Part of a small language model's weights.
Size: MLP 1536 tanh GELU, vocabulary 1117.
Each number is 128 + 24 x the weight over its row's rms, rounded and kept within 0 to 255. Layers, rows and columns count from 0. Numbers have three digits each. The size before them is the row's rms in percent of the matrix's.

# layer 13 attention value, 256x256, rms 0.131, rows 0-99, columns 0-63
100:143150093091073129133112148148121072130145134145087156156138091110087097127136113118090121150144167134068155145107113153166131149093162162133129112115151125143138120102143155125123113129122135
100:083115123162126115134105089151128110136169110150161200102143124154115049175120148154132144133126135115128114124129139107141128143117144162100103126112125111084078133117143114110116131123128130
105:181148134097180126120164116131130102139154129095104153153100150181177151104141121166119102119164129113131121098127143143126155153103175102160121136142149107165134147105121163124121106103153140
094:144111095141104134107122130104101099134146162086137176107115128129112175172174150127103160167120148132083117161113093124159127147123137127153117146159102103141116126160125140170145160115138125
098:121111143133164131117133150104094130142108126114100096116147118112146134115136115142115130107133130115127117143134166122151124164159123134125129145140160147094111147125103103105179186174139146
098:182122121153124128113104119149131101112150114143120127156154118139116142112168153154072111144116097111113157135122092138129141149151145128159173119149098126116099101138112085105120128113131104
092:119142146142116184097154090142145139121100111119121116128112111122126139145099092116169120142095131154120167140099090119126191114164128143128105109168151117161165118133110089136119181116135154
101:080150152134093168093154139091100144162155142119106130162135117102150149119134104132125131112134092118161107098185150126122065116115150113157166125170119120149120133105134134086103148118140134
102:157128123139088085063115122143133146150142127125154135109164135114152129139152134136161096130144163171145096154123125118137122146122088134070140100146083121088143138111164186140097159121142152
101:118106095112155166130146080145147093112124107097150172164130118131114145144104129097164132126139122138124120104154141132131081120094141142127093103147098124109106137146116135121101137113132153
102:154174132096158147158120100115079101084104112140181127103139129139124132177150083129101191115126115143145117138106140117119127110159114128151135115128165133128167183109120083111136115131140119
097:100091081103108140101147146117153087125112101154117130089133126125158118138139115122168130114103145141156147060125127141140090085155105147114119140112127149114094128084105130142120161150087153
105:115129148094128137119138127113152118144114153128130148137136134155142077137079159119164081104148096150108136159109153140116157122086104130118083092158097123126111128133103131102149166104118165
097:139110140098126150106124165124123142136123136162076146109090111140124065134150101126135137137131145131108145083144163107110158120148209148149153151129127124172149133130126126150138103147138114
101:142131157162126101109135107121076122120143122134124105142132133123139132149114140119126087101112125146145134095087137113110159118098096139148098132147130134107097136098115152125175102116114100
104:142117123134159101181132150103135129172156112134141117163136123114117112134168165114147143100147136116095122144137146126108100121158147118179171134137136123133159134083082112115143121108109170
102:174145120135145152135103146148148138119131114154138141138122116113157163116134122135064153130126133163147169127112162118140133124129195127114167128129102137165160151069154181091134161093105101
099:108160121078133085105144143137145115087106107102212124085143097153156111121116136110151143121101098110157150116169127129120120162126142152155118136132114136112127125090108088112149126105132128
102:159164099154142143107121116127123112117153156092112136125131134115098147130140156107123125107131135104145163144103103121145123145115094158142167147118116124147109099140119164127140148138105102
092:128124136064085111085102135166117164127154137132179108094153165101062118151144120164096132126168106138124135115133106122157166144130127142128129169125140124126145131132068059120159110139122184
101:103114086150107122112125122142129137110116141119111141122099126139133138110098167134124101139125070113138137077140128109120129090159110137139139088127136174118140159119121119092109107098117158
098:132089153109136130111156152114088115128145100112114112122100110122123105097133141128077138108131108130140123144141139124127153137150096132151163110156148098121128165153138087123121107162123105
102:119114093090143135109103116137149142097127162073122184129168179154169132115115180128153127134139134133090098110138098145086124111139105134142121109145159129146108116172165137090110203095150128
092:138145092138107143134132124130093139132163135147131147134179128171126122146125141147167117099135182152119149164125142083165128110120128147133149141163150142139116151108147140120122153120130157
096:139118110111169094119146126167096135128140175140129148160161189160082080118132101165167111121103103082148148118120126141155107149137149121118086122114112117123146118100140118074130113133165117
097:117136140093159118111134145127107110126135129145121118114133134142138133151152133111110122089115208156108124104099110151158115176109153131114144183126149135114184108144152148115120175146119160
100:122127141145144119111105151042138128119145136145139129093131141129131111099144122141154103138117156167150120116107126158133160112123156095127095127141151104155112163181097171127105137144124126
102:120097138108121156146106169115136161120147141120111142104123102135078162104142099103116099092140117168136157121119151133130097129169106126155106100108109106129153125122122089116116116159097136
102:165129180113100158094170112144145141138164169115098142132139103139122146127123099117100161123130090151166125167113112172135127152112108117107136124100121136133150163117147162132082081144139116
098:145097103216110105114092146181109122160112161122142124106132124114122152136112113169132134120103147129125143114132174090130122119063131153164148089133140146089140133126153150097104137092108148
098:107151120161120116139169096132143147124143132101133161113118141173136123092118088117126128113124127174114168131131165116118099187135132103162158158154115099151153101140170097131095152133080131
099:137120096102137147142128149089139155141127142160132143134130115100143122124119120123134135157101100155095149127185053139145114146160186124095123162121175160173143157137156141149127129153141146
098:152129084111111094142144150157160125117076100111121108144136156112096140136097123126118127154131119133127184088168157127112098127129143171115103120158112129078157135145116135124140135183154103
100:134122094116103083122174084137140100131129150140135124152128124124164126139118060179094145114079123126142160145116137174153101122134117130085083093090162139115147119128126115126135144125148084
096:143079177129081142113109094148142155130137087163106146147129109161115140136138132106109158120157119113162161192141113136096123147158129096162139095170104132160130089121081101115128075120145120
101:156121082137137102105105106111126129127115139107151145164113137122155146142123145183109119120153123138103116115110195128114121121099163127102137120139129128118153097121130069098115122139173126
104:093154165116195139155124180128119108093132143137133141155091111162136150106103103121170142120159111065128141150154108115109135127116100159120117147122074122100110117172127146093147161123112116
103:159133129131130142121094121097158123127108123150146097154135134084129120147124149098100104129180087130171131170100132141094143158094148128144122144158144139119151114166129121123141096101107190
102:097107151122120111131121092134084105083088125112143133132144143109148140161147101104148086160135124103171119151114102087172152125128087154120095128136076136194128148094140119138127111118154145
097:129090129092129173142124143133145112098153120070168091155138129123115094133113115143102181112130153173146067116142080124144129105107125098123136112122134157155085127101132121164146145149103138
097:119137148113116086146198152138134132144134110192106143141135155116125148192123079111134159102120150094110106137137124139143155096113107094126108098124137110144120129132172112107108151146096183
099:125120125124147121127087119109142100150141085134167078112170175135148115119150117128122132126120072124094138087142126150109164101119160099132117120145121146165162118118168122156113115170142138
102:124090142156137115116148151182190138132112156138125132094160137065092178130125140115115117115114076115097087113148144105112067122105123122133134151140111141137121117151116145104147122120141111
095:137133157163157158070138095127081096132079129174131112147132120153158139127106121101122103139156134113092145102147106167129128127149116108103121178163127119131093153117132112139100150126122130
096:119124135159153143107148109165144100139144139113149116150102110113140139141138121158105118137139111140147112131148090090125134123108166121109146138146121091167110093122116129143113149131121141
102:068138171172121096109142162087083107138118149120130162140152092151077147102100109134077120145140125142124176145131100146135102098164192133186136100142126130114105135145134129131120128151121144
101:107133183116086100087167123137125130128143141127131124125102141118188101127134120111128117128110186135133056103135154111161133133155144112152169107097135166136080103124118149109191147122080170
094:172105089105131136127118133131138141161135085136132128155157123099170118098134103160128109179155171140130140133123116089095149137160135124161143072081168151144148128129128137151079122139103110
096:127207101126090159151129158115124106161104087140162118125132143114140108104185178100179109138137165109128109127158149144136107098094152164153154126129128137160117138091113144144147172150100151
102:160118145119114108106122114059086120144096098097104171132110110122128110147146156146144148119156144146096119141130133109129121142105105132113110147163122091116143142176136159164117108094098141
101:118139145183123092133158133127102165151125114118156142116146137134145138136131110147108087146126189187137124107105121131085081157141140161129164126160145133095081143156144140126137104131143121
096:154133127091146130118150154130170140174108142103081140116140118101089139114087083134157175151111111092141096145128116118088129176131106144132139143152168094144129120094130121137124193110113145
099:119113124124064110138130165092130175112131147119098133131150191142112175168123143134086087129123123114141176141136130106098114138182156139137135099187130114127118129162121081125117136136137159
103:124128171116123098107097104159146135121141127179131147087089147103113125141112115117110120158083119119127151163163104152088127132114144149159130120135092114141138131158166144127126137129115179
097:151152141105145153122125131111148161122129174123098153091145133133136171120116103134135085132104144078124148128075149156123144026113149116154155170144096150102121102178119112098097156092130112
100:072127082105108134103098099114123150175136157141083102118094145140131159145109119133142109100111115094120119136170127107108147158139136147158152122166102119119109164113107099145106099123127103
100:138139124112075092136103160132133092156143150152128165137134113118189137094137119155135095159131131161173114131128149128147124156135146111104140126153103117107137153129134120111135158136147146
095:140147111122139113120108130175157138152131115136157122152138180133139148107067108128145115145147124134098090146102093094144111084099165131155108172120090115137186088148117126132134080101113130
095:129156135115100126126147113159143116147083125122115151128123117139110115099112126124128115135099117144090096138101104102168118109143143164159162131118153066140118119101119109144138164121084098
106:103152168119162132091149128160120140110138152168125154092149151075132128082143144129178120157074113142145096109134149150131121129100158119059122121136119134122104122141138102064092093122114155
102:130149167162151136139135117130137143138111126097114102115072123094133101165095157141184152160135115118140139095166153131135109081143091131134167132137144161122136163112122142140106125128140116
097:135110136127136131101130082131115133145143106170171155189139117157103108138120132154146105128142128127139150131170112109113135109125152143154115140128124162103107115182124164125097111107097063
096:138088165159137095143149112143104134140134121134159108143127182173125091114154135127112154136127131095097123116132113109138099096140090090149124094094110141158140140106103146123106112157108144
103:100111131140085130099082121113114133091117099165129128134168078111175098120083106139133149107123137135149134107131122153149143159101112159145158179112103140142107148114128174165121131127134066
078:127171176133148170123107119128132142109119142099140162093159097134125126154104150124137116162139116102161113125167144117138140116117100144139172136131103177111093118157159129109104133145142127
081:134101115123139128095100120121167128091090103096128145133135098148123121098085154121159155064099107132129111100143119152127140181146157128100151135099112118121064151115133120145181119096110126
083:136193137145092114147149131150147114112135132115116114150138138151158138154125083137133130127164137125135106166108185129126136152125115116151101097130152116112176088141125103124160116144139160
080:122127132133154136097133113168122108103123117131112088116167119138106133078134105098097123163089129167136147159141133162100125132142107101098132144144103118150133096124160125125116170138189110
087:119138104128128099131130119111146148148085143106124148114118129118141138125086118143130157120160095145106149105120131143094111123134127083093139136126105116129126111142100132115145135148170096
081:130140098089163119142135141146129139122106130109089114139095129154136119147132093134123147137157107151101146109114129119134064128082098103159100121133168127146121099179136154115133158115120128
089:164132144123146128113110121091131136138115173115066099150131122106105124055144103099118141088138088142145122155154131139166164135098145141129151129117146129125089101146167119099135100160135155
087:146142181162140118154153124114116118091122171125126113105142119146153119192158123147120138108105160134137130137101109148109124152098122153119116127139132147145150112103097175137166111107124084
086:088141127144185125139170102102119099138174126048149113136106096165122134123098152119124178117161141090075125155156134088132130093137140102123154141129160133130135100165138153180095138163106116
087:144156123100171095098147106136106142147115155108137143112142141130118130154104120162159077141122136129089101104156121118096168153151141139109076099095126146196133157127111117110187119164133119
085:100095100143115134106140119156138129099152163137124105095138109129129149138190142131200122081117174140147116114166129174065148090107129166106158125112131144187163121119121140137128126116125096
091:154117128139086131130149149120090124115128141114114132148126149103112052083119145068087113142130155147133157102156173141132162102164118158142142096119149142152113112150141161116111136123097153
090:073111151147089144134145161155159149121157145166144103148134104111163115128055148110146099150106116116132082095128149172119173180081116106136121097160121110166109139148109105071121104154148126
087:142083169101113099143107111123114090105177112119140126184130146104104141127110119147109093131153131114128128137133153132122101111087121116099096164180132127151106165124149118122131108139141128
080:158170178104136162109129125134173130091156103102123097147145104071191088137085127140143107150174083095130098152145155158138142144127101157157157120122165138104127110127124126111145131084129125
087:149124124136105136152146153111130127145115131124159120145116180133168088161094125124128138102107137144153121088155130114153167124108131122110134097135141123113098105086163108121095101134145120
086:079124114114168135121138148172165113154105146134115097182171128131125094135148160162092110118117139148083092168093111141118136114108092167163136116120141134129117143105147145114129134133112147
085:104154109145108122137064155123151121151156148139138126115136096120108115112112135121112154114134117089089112123143122095129104097102147135134137095114096120108129131135155106140098133129124134
083:104111111113138113156121107147097096148115116094089149095133133129121124178095191146094135137120153139074128080156121136136140108149121160080111099119146128127128114104146129134158099148152140
084:109135143123179125149109152112135104091123119142122148167093132120143144095145118131116148061127097105136180118177136120123120159168131113122121133136128123125156083118161102167104127131132102
085:118146142162197118134145099078149147124154123134178109160158134120093137153130101127126097115137084084098118125109142148132119128088122103144130139120093206094160115159108167109135150124158138
092:166160146154118124179115170111145183123149154149160151119160148150113126160137090102136124148120138148165193092133115129147139099107145121144098114137149108132179167123056121115103146137131124
088:127128106142150069167143123107120099153161130129117096119159141103115081128139181157124116105130115115132099183124152164179127101150107141116117106136145127138136135136188112125124130113138078
091:129126134137142130101122152157130106128124139108154147154160158136108097092104107149134106148132152140144110135169065160150141143110188126129125132138129162084176180089132142112118119134164080
085:110115112134181169115144147117108148085123116129064141130154129140127139113149097113115163135156134123134113164104117122162154134135123094129121145082127121136070099093090116114134099128121156
088:140139116091147167114124137170112123170135138136128140124116095120123133093127130079142152074173159157119139120121125139097135117087083100094134136125155129112156129147120123138139114128134132
080:156155147129136108128150163147137134068162104113175091109097092141144125094133144175180131130143116105119112122124137104117115133109100116144137103138125164120121178141118105106112116159154185
083:168139104138139180175090129121143101155132171132123101096137098151075111143134138144143113132124100132130111159122084100113117137121130099111163121137155134088125171102124091161149110129110124
091:088142129144135144161161156134153196150120117123126125123142109147143093175139164137090159090083167132106141143164104174136089128144114087093123126110124167123115098124103125124117092130077114
087:160116139120155146154139114143147118113117116148104129112164151121114124147161096109123131088124175141145102093138133122105079126115093108162126151130147157091127139113181127144112132171113143
087:111125134156128142120118127105137117103151125122138176131141136123127137120138157155102110140114154122101100143109161129085154112159137119101106122103130137119117136160142092167100134171114099
095:123109136137127146123181113173126098140154167121081149109094084132176132128148101123106131129113170161166110141145139114115130095146107127105125120128126135102154086123094110090157114114129136
086:097137148113146131090157113093102091117153137155188110181141144083151186136092098139184095084153131130146159129117148172159104125125150109125174134130150188120130168104127145094125128118115146
095:118101106150066126089144146145120130133150138132137140135160130107113127146130149123087101148140128106106161144099114163144134156067118137115096094117136148082128100160146155117144150094155168
081:139129147137069092150091121130118108156130154146145117129120074133105156127095108119159128158143076142149104130091172108149103109088162140142133133113107177146125082155148124112124160141126127
086:103140151093134134152132139109126139141100109154091104129130154123129138130146133128149136125116145148142115115118116117132162145158117069099132110140114120098151150116165129100128140106119117